Weights of a small transformer language model.
Size: 14 layers, vocabulary 2048.
Architecture: no biases in attention or MLP, tied embeddings.
Each number is 200 + 20 x the weight over the matrix's rms, rounded and kept within 0 to 999. Layers, rows and columns count from 0.

# up: layer 10 MLP up, 1024x256, rms 0.173, rows 1-53, columns 64-127
# down: layer 10 MLP down (transposed), 1024x256, rms 0.18, rows 1-52, columns 64-127
up1,201,234,209,197,188,201,173,220,171,192,223,185,179,190,184,172,230,219,187,198,208,197,178,180,183,176,224,195,197,197,157,205,200,203,182,190,199,228,194,174,232,217,197,204,231,198,215,188,192,224,192,203,179,222,210,176,220,203,204,222,173,184,229,198
down1,213,180,215,156,247,214,198,230,193,207,217,187,188,218,198,177,223,234,162,185,223,181,156,200,217,180,222,183,168,209,196,219,266,167,183,182,151,238,213,215,163,195,185,196,205,201,202,229,207,221,201,161,192,167,208,187,189,210,235,190,185,168,187,199
up2,188,210,195,247,197,222,193,180,215,217,175,196,217,203,212,187,197,232,195,224,211,205,184,212,158,184,203,187,229,214,239,211,215,220,215,186,189,196,223,182,164,199,191,159,198,209,208,202,248,157,212,192,193,202,206,195,193,234,207,197,151,182,202,210
down2,184,195,184,191,213,157,186,182,188,149,207,207,190,196,204,177,235,171,191,200,157,209,175,207,188,213,184,175,177,208,163,192,164,218,198,207,172,187,194,226,215,188,187,231,228,208,167,224,211,246,237,180,229,197,162,218,183,226,205,192,213,204,213,202
up3,192,228,180,221,187,214,224,168,190,172,215,210,210,221,188,215,181,163,233,224,215,221,195,234,180,211,212,176,221,196,175,205,214,187,167,234,191,197,181,170,193,180,214,195,170,210,187,194,182,162,200,224,202,153,189,202,188,206,206,205,224,176,186,192
down3,192,221,202,168,206,219,198,214,171,200,211,201,208,237,186,206,197,219,241,165,201,193,203,179,197,189,200,199,212,209,178,177,217,178,169,201,211,177,177,205,223,197,208,187,205,194,189,173,180,244,198,180,187,176,156,184,201,184,182,174,204,220,186,193
up4,182,166,182,171,230,181,225,186,216,194,191,203,174,219,198,180,220,188,184,223,206,216,184,206,183,200,194,211,198,225,167,196,230,208,201,225,213,182,207,195,200,204,200,214,245,196,181,200,173,190,237,195,234,205,207,229,199,188,221,205,185,213,151,186
down4,153,200,206,199,206,159,218,227,216,204,220,186,189,197,178,197,208,195,210,243,198,268,215,210,171,231,169,219,174,247,202,212,145,154,194,216,215,220,207,232,176,205,223,183,195,187,225,208,180,209,191,206,181,211,216,204,223,185,210,201,197,215,195,221
up5,215,198,205,206,201,186,174,202,216,183,187,223,193,215,185,236,216,210,207,210,212,177,178,161,171,185,207,196,189,218,173,193,244,179,193,211,193,167,224,175,229,199,221,229,197,200,185,208,175,177,199,174,226,193,199,220,211,215,195,165,199,164,205,199
down5,176,195,202,207,217,164,206,203,180,243,206,165,204,163,219,242,173,236,227,240,177,191,158,190,222,201,200,203,210,184,202,236,206,190,188,193,190,210,229,194,234,222,199,169,202,198,201,216,180,166,195,187,192,185,215,195,221,193,195,203,195,204,166,181
up6,204,202,188,227,196,179,185,185,184,176,224,221,180,207,190,202,212,206,268,215,194,238,197,198,199,177,199,177,215,197,217,174,212,176,183,188,222,237,223,178,158,176,171,223,220,192,225,189,231,195,192,175,193,219,174,196,167,202,249,161,201,185,212,209
down6,165,195,232,240,173,175,222,189,215,230,188,148,207,157,221,237,207,218,178,199,213,212,179,171,205,190,199,203,185,203,211,221,180,216,245,201,213,204,234,198,217,209,210,213,201,189,215,183,183,203,201,191,183,203,208,196,246,199,203,207,194,236,175,192
up7,195,182,229,211,156,195,187,198,211,184,189,176,191,227,188,171,192,166,186,244,184,198,188,229,214,160,188,203,231,194,183,202,188,177,225,205,221,181,259,205,209,171,198,203,201,214,218,215,220,182,197,221,226,195,209,209,192,213,230,207,200,217,192,179
down7,196,217,210,230,185,168,204,186,199,190,184,187,190,181,220,197,177,196,199,184,197,165,208,199,168,190,217,204,186,175,207,222,182,191,214,216,196,203,202,170,201,177,230,209,212,166,183,211,230,214,198,197,194,189,256,215,230,238,197,186,213,209,173,206
up8,173,229,183,208,189,244,174,227,191,183,251,205,165,210,246,202,198,216,193,216,203,211,209,219,219,193,200,180,170,212,220,199,203,194,182,219,167,172,173,179,223,208,204,226,185,202,151,196,198,210,221,196,232,215,216,214,215,172,202,187,217,179,210,208
down8,229,213,196,192,197,220,222,192,200,208,213,229,194,218,209,204,165,184,182,173,192,204,188,237,218,216,189,223,201,200,216,212,209,187,190,201,194,183,211,207,167,246,174,192,199,192,203,189,204,209,203,226,210,180,188,239,211,211,180,196,204,257,181,173
up9,181,187,194,228,210,190,168,212,193,165,178,203,211,208,194,208,206,191,204,191,200,169,155,208,205,195,224,172,229,206,228,197,228,147,223,178,194,207,189,207,175,195,154,213,226,190,167,230,177,223,228,194,171,214,181,195,205,188,208,217,228,205,178,174
down9,214,192,211,210,211,178,234,186,181,211,201,172,238,201,201,194,191,229,191,213,208,186,190,208,171,209,230,180,198,197,187,195,181,215,182,162,200,201,193,211,186,173,232,202,192,185,206,177,208,204,196,213,193,198,193,240,197,186,224,172,215,189,198,184
up10,191,223,187,188,210,202,196,201,166,161,174,203,196,174,219,179,211,221,195,192,198,203,206,239,208,227,159,215,206,202,182,218,164,184,210,212,179,181,201,166,203,194,158,191,223,216,176,179,181,216,214,242,205,191,178,207,187,170,216,207,180,205,193,209
down10,222,166,196,219,227,182,217,190,187,235,201,228,219,231,202,203,214,206,198,205,216,184,201,193,228,177,188,171,166,237,204,191,205,214,190,215,200,201,192,213,235,197,212,191,189,213,180,188,148,237,224,191,206,187,199,212,197,185,202,186,179,224,198,193
up11,172,164,199,224,198,188,186,184,222,215,218,231,195,210,210,164,218,185,213,179,207,180,186,188,213,208,195,177,193,167,177,204,214,229,212,192,208,196,256,220,205,216,155,184,201,172,176,220,237,233,184,204,178,214,181,196,197,239,213,219,183,218,198,168
down11,191,154,209,216,211,197,197,213,191,201,203,194,188,170,192,203,186,201,210,210,203,224,205,220,200,237,207,225,234,197,220,180,191,190,222,195,178,156,198,221,207,209,182,215,214,213,230,190,187,164,173,215,207,184,203,186,213,204,202,189,204,208,199,209
up12,174,212,190,210,221,207,190,193,182,182,197,194,229,201,197,170,222,190,198,202,210,198,204,224,189,206,205,200,213,203,229,170,179,234,178,205,184,192,213,204,213,189,198,224,235,150,206,203,188,179,201,192,216,217,220,175,171,181,227,216,194,186,187,215
down12,186,212,177,205,217,176,192,204,217,199,136,214,181,207,204,156,222,234,203,240,164,171,172,212,216,192,206,212,192,196,201,207,210,184,219,236,198,202,223,196,163,207,160,188,240,220,214,244,243,178,245,244,219,188,219,196,194,198,170,171,212,237,192,201
up13,248,239,185,230,175,164,213,203,183,197,204,185,199,188,153,215,216,244,210,201,199,179,203,225,177,175,221,226,191,161,172,227,179,226,196,196,197,235,204,190,211,212,203,171,217,220,205,188,226,224,247,195,215,192,214,167,184,187,217,201,223,187,212,196
down13,160,202,237,208,242,191,227,227,209,189,213,141,237,202,193,217,208,203,189,205,153,221,223,207,210,187,178,191,177,217,213,212,217,185,200,231,206,202,180,200,173,228,183,176,205,184,210,192,198,198,255,248,237,191,189,230,230,200,191,199,220,194,231,202
up14,150,178,180,187,212,188,208,186,215,196,178,200,199,170,221,149,227,225,170,218,200,203,187,206,212,175,202,216,245,185,187,208,205,139,224,166,185,166,185,184,179,185,226,187,207,208,167,239,218,165,199,216,185,217,159,203,179,191,216,221,236,208,200,212
down14,178,211,195,249,188,199,213,194,202,227,174,181,145,193,185,210,170,188,218,193,201,234,230,214,197,193,183,205,174,222,215,188,225,218,203,190,181,221,196,178,227,201,212,188,183,222,200,183,192,198,217,209,178,194,193,213,217,200,175,204,196,198,212,214
up15,150,202,190,231,164,164,173,200,198,214,174,176,163,207,179,238,149,249,233,222,208,218,190,208,200,212,193,193,184,219,217,217,206,175,200,213,173,198,183,186,186,189,198,185,192,235,193,184,171,198,210,196,163,192,181,204,162,201,183,169,181,181,208,230
down15,211,194,207,216,194,161,199,208,195,204,198,201,204,216,225,194,247,197,187,206,224,193,191,209,231,225,215,206,197,212,213,185,218,177,201,211,183,169,179,196,207,180,201,168,194,199,211,191,186,182,186,183,220,177,215,232,214,207,208,188,195,174,216,216
up16,175,198,200,187,206,193,206,207,190,170,226,181,208,218,184,211,159,255,205,172,197,200,173,194,174,198,195,180,179,150,199,196,184,212,217,200,191,196,228,210,218,160,173,194,209,189,176,226,190,188,245,169,207,214,197,195,191,216,211,188,241,197,176,210
down16,202,217,176,222,179,215,223,203,211,210,194,266,250,187,229,170,185,224,201,218,156,178,180,213,170,202,205,193,228,228,184,182,189,150,202,197,191,191,212,204,216,210,174,210,213,197,230,194,257,213,211,178,207,198,200,191,233,181,193,206,233,186,226,173
up17,210,155,228,170,214,214,187,194,189,206,219,196,175,173,198,188,163,185,216,215,188,221,193,180,166,168,218,226,207,172,187,185,193,206,205,209,213,198,182,174,190,210,225,231,218,203,200,204,198,197,174,205,150,200,204,191,152,202,223,211,223,194,183,203
down17,238,195,207,173,225,220,210,198,227,158,188,200,191,209,186,201,208,211,205,196,210,228,199,206,217,191,243,172,205,187,203,179,197,216,215,214,206,194,202,194,165,195,216,194,178,207,233,198,186,248,170,170,208,206,205,176,213,195,191,205,218,205,207,165
up18,165,166,171,231,218,192,206,218,170,217,174,201,174,202,221,190,216,161,211,228,213,200,177,230,194,210,236,202,207,178,208,189,187,201,212,233,211,212,201,205,238,185,238,185,175,195,186,181,213,190,213,228,165,181,217,169,200,204,206,205,196,211,219,203
down18,235,224,208,208,217,203,197,160,177,207,185,212,171,162,181,215,138,220,221,166,187,200,198,249,197,201,213,216,191,177,172,221,222,183,184,197,195,217,211,212,213,211,209,197,204,187,216,190,208,197,185,219,195,243,200,208,188,169,186,208,186,201,185,219
up19,189,177,202,217,166,175,201,184,176,229,190,209,212,199,220,199,199,227,214,149,156,250,186,204,208,227,155,226,212,199,170,206,190,170,220,186,159,212,190,213,192,228,194,216,240,222,195,165,217,243,166,188,198,198,214,216,173,220,188,211,210,206,204,179
down19,213,217,197,164,235,159,193,166,182,188,265,188,198,214,202,202,200,199,201,217,200,189,207,203,198,208,200,197,193,220,163,229,206,204,241,199,201,235,215,193,191,156,189,176,217,163,211,185,216,217,212,203,212,190,180,238,172,189,180,183,226,169,187,192
up20,165,184,190,213,196,242,206,234,244,176,218,161,231,218,226,218,194,198,200,213,241,201,195,180,197,166,187,207,197,220,193,169,193,205,195,220,194,222,181,209,186,190,218,210,176,161,184,238,174,168,195,198,185,190,186,177,194,192,200,209,204,217,163,198
down20,219,190,184,184,208,184,203,190,201,226,214,175,266,214,197,211,192,239,205,196,190,202,216,197,197,223,223,223,198,154,193,219,203,210,225,163,191,157,197,215,225,181,178,173,202,240,190,172,239,196,180,225,174,180,181,211,184,208,220,196,187,203,210,206
up21,210,175,235,207,225,212,189,203,218,234,174,187,208,203,184,193,221,205,191,202,221,198,191,188,208,194,192,204,194,201,188,183,204,216,177,235,216,225,177,213,192,221,194,215,181,235,171,171,196,255,185,205,223,203,181,207,215,182,226,222,207,179,200,185
down21,231,217,203,182,217,231,195,239,204,191,169,232,182,196,164,247,201,178,210,213,184,213,194,193,189,203,201,209,217,181,217,217,190,220,181,187,225,207,184,183,168,189,205,195,200,199,233,182,186,203,195,216,205,197,220,206,230,180,195,246,206,209,158,200
up22,169,196,203,212,194,189,187,213,191,190,174,192,185,187,218,244,205,166,205,212,194,198,182,172,207,220,204,219,208,192,178,186,183,186,220,199,202,201,182,189,205,208,184,237,182,225,139,209,179,226,215,207,208,222,183,172,250,190,199,255,224,209,189,192
down22,213,192,211,194,207,170,200,180,212,201,196,197,183,179,213,182,219,212,184,187,221,186,200,234,184,193,204,197,198,197,191,201,206,195,212,199,203,215,232,176,178,175,210,203,208,222,201,215,222,180,234,182,162,217,172,242,186,191,196,176,195,185,190,184
up23,154,195,211,228,176,207,188,158,208,189,187,191,156,200,211,209,186,188,180,171,204,167,206,189,201,170,227,183,218,216,221,188,199,203,195,224,210,218,210,234,222,201,197,209,206,214,164,179,167,173,212,173,161,203,191,205,195,211,189,214,204,203,191,218
down23,206,192,242,210,231,209,193,195,196,209,226,192,156,182,185,204,242,216,202,200,197,233,179,191,196,194,219,195,193,193,187,182,189,216,221,207,207,163,145,177,168,211,199,208,208,189,209,199,206,186,222,185,235,208,183,217,182,171,181,196,147,181,197,184
up24,186,171,209,201,228,252,173,190,238,182,195,232,199,203,188,221,192,184,206,252,177,187,226,219,179,213,198,212,194,182,204,185,215,212,195,221,206,213,232,195,218,194,210,210,157,209,203,227,184,194,209,182,229,190,218,197,182,183,184,213,158,214,187,175
down24,189,174,213,188,186,176,201,231,193,201,162,210,167,178,213,165,241,185,215,179,222,223,228,207,240,180,178,198,199,204,170,192,213,213,194,202,185,184,230,214,181,202,190,185,206,181,225,188,199,188,212,194,207,207,225,223,216,202,239,179,186,191,189,197
up25,205,214,196,189,191,185,242,203,185,214,174,160,186,207,186,215,197,194,187,205,176,187,196,196,212,209,223,186,199,188,211,221,187,222,218,176,205,179,225,222,189,207,178,246,181,210,166,185,190,188,168,177,171,172,210,176,202,212,219,210,191,193,244,195
down25,180,183,194,186,195,197,201,188,164,220,185,202,209,202,202,202,210,196,225,197,232,211,175,173,194,190,204,189,193,212,181,186,183,251,185,183,213,200,177,245,198,163,199,210,215,213,216,200,231,205,178,208,204,200,214,182,220,184,211,210,198,209,217,188
up26,202,211,180,183,209,263,226,217,206,178,212,173,224,247,229,229,217,224,234,197,198,181,224,190,209,220,184,229,196,179,224,224,213,220,191,189,194,213,194,187,186,222,210,198,203,223,182,210,206,163,214,203,174,216,199,200,188,194,209,206,206,192,217,175
down26,193,181,180,186,207,202,204,203,199,201,217,238,218,232,238,207,202,205,185,191,188,205,194,189,216,188,198,209,198,211,240,188,200,221,190,208,191,221,217,173,190,206,193,173,203,195,240,163,208,210,179,203,156,240,191,176,207,182,216,203,179,220,218,184
up27,220,209,222,220,231,204,172,204,190,195,231,219,222,207,228,225,193,212,200,188,222,186,188,183,187,197,184,216,215,191,190,193,200,200,221,168,187,200,209,180,192,176,221,169,184,173,205,187,210,211,175,224,199,201,214,246,179,193,179,190,183,221,221,222
down27,211,186,199,213,207,202,181,214,248,260,184,218,208,188,183,191,186,207,183,255,174,160,176,193,221,233,217,172,223,177,199,174,184,191,204,232,240,210,188,206,187,195,194,215,208,212,204,201,183,195,211,176,171,177,183,203,220,200,233,179,217,210,197,178
up28,218,187,224,185,211,211,215,195,217,234,162,189,183,176,195,149,182,224,175,227,207,205,207,229,198,185,180,216,207,211,220,191,210,179,181,187,190,207,184,211,231,213,208,172,194,184,204,253,203,193,207,179,201,201,197,176,193,194,190,181,174,218,208,185
down28,157,172,194,199,232,180,203,208,182,190,221,219,182,238,170,212,212,202,158,178,185,214,219,201,215,243,214,198,209,237,197,208,209,202,189,189,184,194,187,177,161,206,174,196,178,183,204,172,165,202,168,190,190,220,199,194,195,186,224,198,220,185,188,199
up29,211,206,196,205,204,211,201,168,200,225,183,190,174,178,216,232,206,198,177,216,212,189,189,208,182,197,188,186,165,196,176,193,194,223,172,199,182,184,235,170,211,199,197,237,215,196,202,169,220,199,199,185,196,219,210,176,190,182,194,188,191,182,198,193
down29,204,186,228,201,202,218,173,194,206,249,203,161,195,193,182,175,185,210,185,221,179,182,211,213,208,182,185,221,178,154,177,195,207,208,204,192,201,208,203,213,213,172,179,205,226,208,160,190,181,205,185,188,168,229,200,208,200,195,185,222,217,180,223,216
up30,198,208,216,224,196,208,221,147,205,200,204,229,217,215,236,228,200,191,203,190,210,198,200,194,210,213,199,229,193,157,200,197,218,195,198,189,207,172,204,229,233,210,183,193,140,216,229,191,172,245,237,186,190,210,182,194,158,202,183,190,189,247,220,181
down30,181,213,245,190,248,168,149,214,214,168,180,181,202,208,186,209,178,167,173,195,190,197,195,221,199,185,185,200,217,222,247,212,214,220,188,210,200,194,166,163,163,196,185,211,199,234,199,221,202,211,170,170,202,175,177,190,191,176,187,202,240,205,177,204
up31,242,194,193,220,244,219,158,193,204,215,215,202,185,207,186,216,186,229,200,210,226,196,171,202,217,208,232,205,205,191,204,213,223,200,195,183,175,164,208,199,151,217,192,184,229,240,204,159,216,198,176,200,193,206,220,207,202,210,217,233,217,206,168,193
down31,174,202,207,196,168,185,191,171,172,212,191,236,184,214,214,180,192,228,223,177,228,177,225,163,192,237,182,208,210,180,190,166,201,211,217,222,201,193,175,215,205,221,223,222,208,195,185,172,214,178,182,227,196,185,189,206,262,205,254,179,207,196,215,243
up32,209,223,228,225,182,172,235,184,190,220,192,181,185,208,230,195,199,189,162,201,210,209,202,166,194,198,197,195,194,236,213,192,186,223,171,199,205,174,205,206,197,220,179,206,198,238,186,210,204,219,211,208,197,183,219,189,178,231,173,187,228,216,183,207
down32,182,206,190,213,217,174,174,199,193,202,191,219,228,152,233,146,185,195,230,161,249,219,203,174,197,198,167,176,221,210,188,213,187,171,214,215,197,196,227,171,162,169,193,228,199,172,201,202,205,187,247,236,220,197,218,186,206,228,176,182,169,166,195,185
up33,223,218,190,245,220,181,183,219,161,161,192,217,216,168,221,215,221,201,200,189,220,194,172,187,191,196,208,147,214,186,189,223,199,184,225,201,196,169,201,231,234,176,204,223,144,161,195,231,191,192,231,180,220,205,162,220,198,183,210,201,219,177,209,205
down33,190,210,233,241,195,170,213,214,166,203,198,229,186,180,218,204,196,249,233,232,177,197,180,198,207,185,218,223,158,194,202,207,232,210,188,227,173,184,216,199,212,230,195,199,194,197,205,244,193,171,178,206,198,176,218,215,192,200,174,188,214,184,237,173
up34,196,191,201,208,177,165,200,179,155,181,180,199,207,186,210,170,158,213,224,212,207,241,210,193,222,222,173,236,222,190,244,223,217,206,161,193,213,170,220,221,212,216,190,193,201,190,174,209,215,196,224,206,183,205,177,191,192,201,180,202,189,211,205,182
down34,186,206,231,212,214,215,241,188,208,195,215,240,272,204,210,200,213,228,189,191,171,187,185,183,193,200,199,207,187,179,180,184,203,168,205,196,208,197,190,192,215,201,209,200,181,207,220,217,158,193,195,201,196,158,205,189,203,206,201,220,201,200,198,219
up35,210,189,204,202,192,203,186,195,204,222,180,206,201,185,194,187,190,190,202,195,200,213,211,208,206,185,174,205,215,197,189,188,227,258,222,207,202,206,158,216,209,202,166,196,204,221,187,201,167,218,222,200,184,232,201,205,210,251,242,217,225,212,190,196
down35,172,203,170,204,229,183,219,203,127,189,193,228,202,187,227,227,204,199,193,212,215,199,202,184,182,164,154,148,199,216,226,176,185,203,155,167,185,194,214,206,183,184,191,190,207,231,204,222,215,262,220,213,172,226,179,205,196,234,193,226,241,198,165,193
up36,215,181,180,213,225,212,170,192,184,198,203,172,192,187,169,191,187,229,230,204,202,188,201,204,200,196,176,177,175,184,213,184,204,191,180,187,205,197,249,186,187,185,210,189,204,206,197,194,214,211,195,198,207,218,192,208,204,173,223,156,184,200,203,238
down36,213,181,206,196,191,202,209,211,226,223,208,213,220,215,212,173,193,204,197,200,214,221,188,170,218,197,203,184,229,217,215,196,219,208,179,195,180,206,174,185,223,206,194,186,190,205,213,226,185,215,173,185,222,195,184,202,198,203,172,211,229,217,229,188
up37,193,193,216,199,214,190,182,206,197,208,223,179,158,204,189,220,186,212,197,220,190,201,185,189,211,227,223,218,220,200,185,212,165,181,195,192,232,173,199,216,233,189,200,157,206,206,207,218,205,201,201,207,235,174,173,173,193,208,201,227,202,193,201,191
down37,228,193,188,183,219,211,237,218,176,196,184,190,159,197,204,156,171,213,171,207,184,220,186,200,194,188,206,193,199,200,218,169,171,199,191,188,196,176,203,159,184,162,204,166,195,200,196,172,188,226,181,182,191,225,216,232,214,193,178,213,216,231,202,191
up38,204,192,209,214,209,206,222,186,187,234,191,179,187,220,245,191,223,179,212,190,178,204,194,193,173,222,209,214,193,200,217,206,192,188,216,182,194,214,162,175,206,171,210,205,209,176,188,237,143,185,177,227,234,193,234,157,186,200,188,190,186,220,183,221
down38,204,169,209,223,225,176,182,172,157,182,193,203,247,199,263,180,200,188,175,194,273,194,198,185,191,186,229,211,194,187,205,204,209,228,212,241,199,228,185,175,191,217,204,193,199,216,222,177,221,177,141,185,213,212,169,196,183,205,187,215,220,197,246,214
up39,207,159,201,214,179,174,205,182,192,205,203,185,197,180,208,202,259,220,179,219,169,222,222,190,242,202,177,218,193,214,199,228,214,191,180,165,201,197,151,186,166,210,214,172,203,188,226,152,193,237,213,227,217,192,212,230,236,198,200,184,136,193,224,213
down39,201,191,198,187,200,174,202,188,210,207,210,183,172,225,190,171,176,214,194,206,209,182,195,236,164,216,182,192,170,165,196,218,223,164,196,168,238,185,179,200,204,189,211,224,214,193,215,199,194,180,236,225,233,162,238,181,200,202,187,188,210,191,210,240
up40,187,165,189,192,194,235,212,177,203,192,181,195,204,228,184,182,173,180,224,211,202,192,207,189,205,217,186,208,217,212,188,178,181,186,182,187,204,221,203,190,211,211,187,207,203,204,195,162,196,217,206,211,151,192,222,224,180,201,212,179,197,178,159,179
down40,187,182,217,162,202,199,209,176,186,172,214,207,187,198,197,190,222,237,216,196,181,192,188,239,175,213,189,227,209,202,186,206,212,215,222,183,204,206,183,198,198,171,188,182,213,196,216,210,234,219,195,211,206,192,214,181,206,208,200,195,197,207,190,210
up41,168,176,200,193,234,205,184,179,182,185,174,222,162,190,178,208,199,191,198,193,192,171,172,181,204,217,223,226,204,172,224,209,221,233,189,172,181,208,203,156,167,238,194,187,230,234,218,179,202,162,196,240,214,190,174,205,174,213,222,192,213,241,171,174
down41,203,185,220,192,224,179,217,184,192,172,258,210,214,235,183,208,204,154,195,229,219,199,174,201,162,173,229,201,204,208,210,228,187,180,207,200,203,199,190,196,207,200,211,129,196,176,208,181,223,223,237,216,207,161,194,201,189,162,167,202,218,188,208,219
up42,200,194,229,196,164,221,212,223,173,190,194,215,195,245,204,207,204,186,204,193,233,169,206,191,194,179,222,196,229,186,192,220,202,195,160,175,202,196,208,202,208,208,186,175,181,170,150,185,186,220,210,224,194,198,201,209,225,186,213,204,211,226,184,193
down42,204,171,220,206,178,204,204,193,220,201,204,188,205,190,210,243,225,203,235,169,198,192,204,214,206,202,207,219,205,203,215,218,208,181,185,180,216,197,176,188,223,221,202,226,198,272,167,245,166,157,180,206,206,192,215,201,195,187,208,199,222,199,198,210
up43,241,171,151,204,184,190,201,175,215,219,230,227,201,218,241,202,155,197,213,223,221,187,189,236,190,214,213,160,232,216,202,192,190,186,192,183,209,181,210,180,220,206,171,198,170,195,222,173,199,169,194,225,211,205,164,220,179,180,204,196,238,229,213,165
down43,182,208,201,201,171,225,184,245,184,186,222,182,185,209,184,196,188,204,197,252,207,192,203,194,186,175,247,202,175,178,196,172,183,192,211,229,202,205,202,188,199,207,169,190,217,205,208,227,187,173,195,209,218,180,193,216,172,217,218,197,217,223,206,223
up44,233,193,214,182,200,181,154,178,189,232,172,227,172,187,175,201,182,196,177,178,170,205,164,224,221,209,241,197,227,185,238,235,167,203,175,197,203,174,180,184,217,174,226,217,188,216,243,210,198,236,209,229,240,218,208,216,208,220,182,198,234,181,184,237
down44,208,152,201,187,195,192,220,203,215,178,206,195,243,204,226,199,193,214,154,206,231,229,176,227,174,184,159,203,178,220,208,163,197,180,174,217,204,184,181,204,165,216,194,193,202,194,245,168,206,142,202,220,211,218,193,166,213,167,241,139,213,199,144,237
up45,192,171,190,200,195,191,183,190,200,201,184,217,195,170,229,183,175,220,189,202,187,186,196,259,166,202,214,211,199,194,209,183,180,200,209,177,193,221,204,210,177,180,186,198,222,208,207,191,213,191,182,221,210,214,192,215,220,185,188,222,180,192,225,180
down45,229,185,200,210,181,261,192,203,214,185,205,213,183,200,228,225,163,167,196,198,227,195,197,187,210,199,224,224,187,212,206,248,218,222,249,211,201,213,205,160,179,213,185,209,171,153,192,245,158,210,186,243,175,216,236,155,200,189,226,191,161,183,175,220
up46,177,187,196,187,223,192,199,187,171,199,207,226,196,177,181,220,193,208,225,212,226,218,234,222,228,223,186,185,213,209,199,168,208,192,197,185,221,204,216,222,196,183,207,215,196,179,207,176,206,198,220,228,144,241,218,224,208,192,198,205,191,196,206,234
down46,221,168,204,216,189,153,198,180,191,189,192,225,182,216,174,180,169,212,201,152,204,197,191,179,202,220,176,222,121,226,199,217,230,188,212,197,193,204,183,183,213,165,187,184,209,201,235,167,189,228,183,168,202,225,208,244,176,232,169,173,189,197,216,218
up47,201,242,227,222,199,202,194,212,191,204,196,196,198,206,184,176,208,179,184,190,226,192,221,209,221,205,203,199,210,176,211,201,199,193,188,216,220,188,232,185,208,183,186,207,226,216,245,199,175,180,183,218,216,217,196,229,177,207,147,198,196,220,173,201
down47,183,222,195,214,204,206,180,179,190,214,198,239,169,188,218,186,201,205,215,174,205,181,192,190,160,198,176,211,195,199,145,217,211,199,213,210,188,212,175,220,189,205,182,212,168,196,169,183,180,230,209,214,197,183,204,211,199,211,198,212,209,170,188,180
up48,213,203,193,177,222,209,231,203,202,183,170,231,212,197,199,227,201,172,235,227,188,164,225,206,207,205,228,195,218,221,179,237,210,232,246,179,210,229,214,195,194,230,184,224,228,198,165,213,193,169,194,198,186,258,209,184,200,212,174,202,247,218,213,206
down48,172,208,236,162,224,225,171,206,198,256,198,172,198,203,224,210,212,185,208,238,230,210,203,204,252,221,188,219,183,191,182,191,241,173,221,207,209,164,207,208,191,184,200,187,220,224,236,160,205,188,175,228,207,214,197,168,221,206,212,230,177,207,216,200
up49,198,226,187,245,188,232,179,195,189,214,205,189,206,224,206,190,178,228,195,229,167,199,196,229,169,166,190,205,175,223,171,231,212,196,154,253,211,201,201,213,148,199,197,200,208,202,230,152,184,226,191,221,215,224,213,217,188,212,203,209,165,200,177,231
down49,208,224,191,219,208,234,205,158,238,199,184,199,200,212,233,193,204,181,177,230,205,206,202,197,173,180,197,217,168,202,191,169,207,210,186,187,201,183,209,212,184,196,204,181,179,230,223,215,234,169,214,207,209,190,167,168,172,226,233,206,183,201,181,212
up50,236,194,205,207,193,202,196,175,168,192,249,179,175,196,203,220,240,214,210,222,216,203,187,160,218,209,167,213,195,230,185,171,214,184,174,199,192,210,219,195,218,211,217,179,175,235,226,216,186,176,170,207,213,188,220,205,209,215,187,211,199,221,200,182
down50,235,221,184,170,198,173,192,179,202,175,196,184,221,222,211,172,228,175,198,197,168,167,208,181,177,233,215,206,180,205,197,214,207,156,208,190,201,202,197,166,178,186,185,185,202,193,191,187,184,211,221,160,190,251,174,218,205,173,185,171,188,194,187,209
up51,217,206,193,201,178,187,187,215,183,226,176,191,139,190,194,193,185,217,204,207,210,196,244,185,200,212,214,185,257,225,196,213,221,192,161,211,225,190,217,211,247,213,191,211,176,186,171,175,219,187,208,210,220,204,205,179,163,199,180,189,179,193,213,204
down51,154,208,215,202,206,190,169,212,205,185,201,191,191,189,201,190,177,195,193,185,224,207,221,187,214,177,195,207,187,174,187,187,205,218,182,210,229,200,194,204,210,192,205,191,215,199,179,184,191,198,179,203,205,169,186,175,204,189,203,189,186,164,176,214
up52,207,159,202,196,186,182,179,183,216,217,197,180,216,205,148,218,187,219,208,200,202,215,224,222,191,233,240,168,213,201,187,148,175,185,210,211,217,175,209,196,183,213,187,208,172,159,175,195,190,193,157,219,183,216,195,176,234,182,211,183,205,243,182,190
down52,195,202,204,225,215,191,227,215,207,215,206,200,212,228,210,178,191,174,220,225,157,197,212,173,171,210,237,214,209,189,225,228,209,188,215,221,205,213,180,197,236,182,205,210,160,202,181,186,184,232,146,180,184,213,191,216,200,197,200,209,203,237,149,194
up53,191,149,151,200,179,197,216,158,173,198,183,175,188,216,211,168,162,203,215,210,201,163,200,227,172,241,173,191,202,182,243,222,185,205,197,216,227,213,189,199,219,163,193,222,235,212,189,201,180,224,191,201,194,197,199,194,245,190,252,205,213,194,187,198